config.yaml
n_head: 2
activation: "gelu"
norm: "layernorm"
norm_place: "pre"
rope_base: 10000.0
rope_fraction: 0.75
bias: "none"
init: "trunc"
init_std_qkv: 0.0361
init_std_up: 0.0361
lr: 0.00544
lr_mult_qkv: 0.5
lr_mult_o: 1.52
train_tokens: 157000000
Each number is 128 + 32 x the weight over its row's rms, rounded and kept within 0 to 255. Layers, rows and columns count from 0. The size above them is the row's rms in percent of the matrix's.

# layer 3 MLP up, 768x192, rms 0.152, rows 438-451, columns 144-191
size [ 94 103 107  88 107  98 133 102 107 101 102  95 101  95]
[[141 177 106 135  82 201 131 154 132  70 157 145 118 100 109 112 140 121 140 158 110 106  69  55 123 161 108 210 183  91 131 129 120  72 117 167 165 117 159 139  86 142  65 133 131 163  64 181]
 [137 126 153 102 178 124 134 146 165  99 126 104 135 114 109  84 123 140 140 168 117  72 114  80  31  91 122 146 115  74 139 180 172 161  95 141 100 138 112 105 154 145 168 108 124 130 183 142]
 [ 61 143 109 134 159 159 108  93 147 132 131 125 169  93 118 102 121 150 224 159 191 149 151 133 123  79  81 121 143 213 158  95  96 133 103 111 141 174  66 168 120 134 128  66 134 130 130  86]
 [148 148 139 174 119 184  90 114 128  76 130 130  90 106 108 115 118 132 126 123 117 132 190 119 221 202 139 116 161 123 154 189 109  93 142 127 125 164 137 109 109  77 118 162 133 122 110 109]
 [ 92 137  65 151 169 150 138 146 150 112 151 162 140 148 105 111 160 163 115 132 141 136 162 142  76 116 129 139 156 120 102 113 132  77 141 121 166 186 149 130 115 127 121 129 162 134 154 107]
 [132 158 125 149 125 128  98 133 114 153 152 157 149 156 109 127 162 152 166 138 134 132 133 104 110 132 104  89 155 139  72 156  74 135 115 161 157 134 106 186 174 129 114  91  99 124 138 127]
 [ 95 147  90  86 113 140 117 142  81 111 121 137 183  98 159 129 116 105 102 175 116 115  55 150 124 165  64  93 197 130 143 147 116 159 187  98  63 152 122 154 167 160 135 110 125  94 142 150]
 [113  96 126 136 112 107 151 154 139 131 151 138 210  88  86 166 129 136  85 140 146 139 115 102 119  89 116 162  74 122 130  79 157  72 145 188  95 148 110  41 158 133  86 181 137  91 160  96]
 [173  49 153 102 114 123 159 173 157 127 152  83 123 114 128 191  98 136 117  92 176 147 108 132 174 157 149 158 220 145  34 168 187 104 128 128 134 102 131 115 108 160 106 134 162 135 119  87]
 [111 137  84 164 133 113 106 187 125  80 106 147 141  86  66 114 166 118 106 113  84 109 149 121 151 115 131 111  67 131  92 124 101 152 156 104 101 121 152 162  91 142 172 163 162 100  91 140]
 [102 118 136 118  97 130 112  95 118 110 118 145 119 109 110 109  86 172 138  57 120 135 164 131 134 167 143 118 142 131  86 110 111 125 108 126 161  92  95 167 145 155 143 133  61 140 111 102]
 [ 53 109  89 154 116 150 139 117 113 116 120 154 121 130 131 136 146 138 103 127 109 117 151  55 118 140 171 100 110 167 117  98 115 101  73 135 135 162 119 183 143 176 112 118  76 101 129 151]
 [101  86 183  89  93 181 129 146  99 107  90 143 140  82 200 126  86 160 126 172  99  79 154 112 183  91 104 150  81 105 110 141 102 160 144 135 106 163  75 101 106 134 131  82 123 134 137 107]
 [159 135 130 146  70  97 107 101 194 103 118 130 159 134  82 131 114 130  94  77  76 147 106 194  82  97 107 133 102 101  85 110 165 174  82  75 134  94  66 109 189  85  93  56 136 146 124 131]]
# layer 3 MLP down (transposed), 768x192, rms 0.155, rows 438-451, columns 144-191
size [ 82  97 107  93 107  99 119  84 102 101  98 108 105 105]
[[169  88 157 138 165  83 166 107 104 109 117 105 129 124  91 107 156 136 133  59 118 111 125  96  74 120 182  80 173 132 144  82 100  87 136 120 108  76 171 162 154 158 142 120 139 147 100 131]
 [139  62  32 151 138 127 123  70 105  51 165 145 101 119 129 168  87 128 137  86 145  84 112 153  70 153 126 117 159 119 115 115  97 125 157 123  87 161 175 128 114 185  78 126 148 121 151 122]
 [ 69 163 123 212 136  85 152 122 139 180 100 107 103  94  90 102 118 119 153 176 153 133 151 121 136 124 138 105 194 140 165 124  96 179 109 120 130 146 152 156  93 168  97  85  81 127 144 127]
 [182 136 179 192 156 164 108 154 156 117 122  99 120 130 165 127 147 148  98 125 112 116 120 144 152  95 183  88 122 150 153 124 161 107 142  81 143 129 153 118  90  99 142 109 163 106  90 126]
 [146 136 114  96 129 178  82 103 170  75 127 219 134 111 146 137 167 162 144 111  90  85 117 153 108 180 162  75 153 165 154 133  75 116 147 143 149  78 109 123 101  98 120 112 161 100 108 123]
 [113  40  93 122 126 166  98 126  92 165 131 169 105 145 190 123 166 119 170 112  97 152 157 193  83 100 149 111 114 131 136 127 121 160 159 148 179 109  91  98 106 110  72 157 143 164 129  60]
 [162 166 149 119 134 137 112 145  66 116 134 115 179 139 165 135 162 107 159 163 105 168 168 138 130 133  90 156 201 161 169 135 137 157  79 148 155 135 161 133  94 112 122 165 163 114 177 115]
 [129  75  93  89 164 135 165 126 121 126  92  73 117 138 109 149 100 125 113 174 130 129 160 144 141 154 172 101 162 152 149 121  92 133 126  95 112 189 115 147 136 137 133 129  99 139 120 110]
 [141  96  88 120 117 130 166 115 117 153 109 106 153 103  98 110 139 103 119 100 159  96 144 107 170 113 127  98 145 172 162  96 132 136 155  84  91 113 147  86  99 146 106 134 195 140 133 134]
 [ 89 124  72 104 176 151 140 140 142  65 117 116 106 160  85 119 171 127 156  69  84 177 137 168 153 158  66 176 179  79 115 179  60 103 119  82 117 101 115 152 150  92 138 140 105 136 183 119]
 [202 116 122 101 120 105  95 108 115 133 100 114 128 134 114 184 144 147 141 110  86  97 144 145 117 121 117  91 171 130 121  99 125 148 180 194 145 194 166 128 121 149  87 183 127 136 123 110]
 [135 144  85  93 124 111 159 167 160 153 133 112  94  97 113 117 147 140 139 183  56 140  97 161 173 186 160 132 126 130 158 130 123 118 110  70 231 110  85 143 190 134 151 108  75 176 127 154]
 [140  89 215 147  99 107 114 144 134 162 155  88 182 142  89 155 139 135  91 132 123 129 120 132 155 111 137 148 109 138 148 120 188 112 156 102 154 154 116 189 136 152  99 153  79 209 111 165]
 [ 83 134 105  83 144 132 120  94 113 141  89 107 124 112 157 103 174 134 103 113 209  77 128 163 152 145 140 161  76 108 172 158 101 130 152 166 111 140 158 165  71 134 164  96 120 142 125 120]]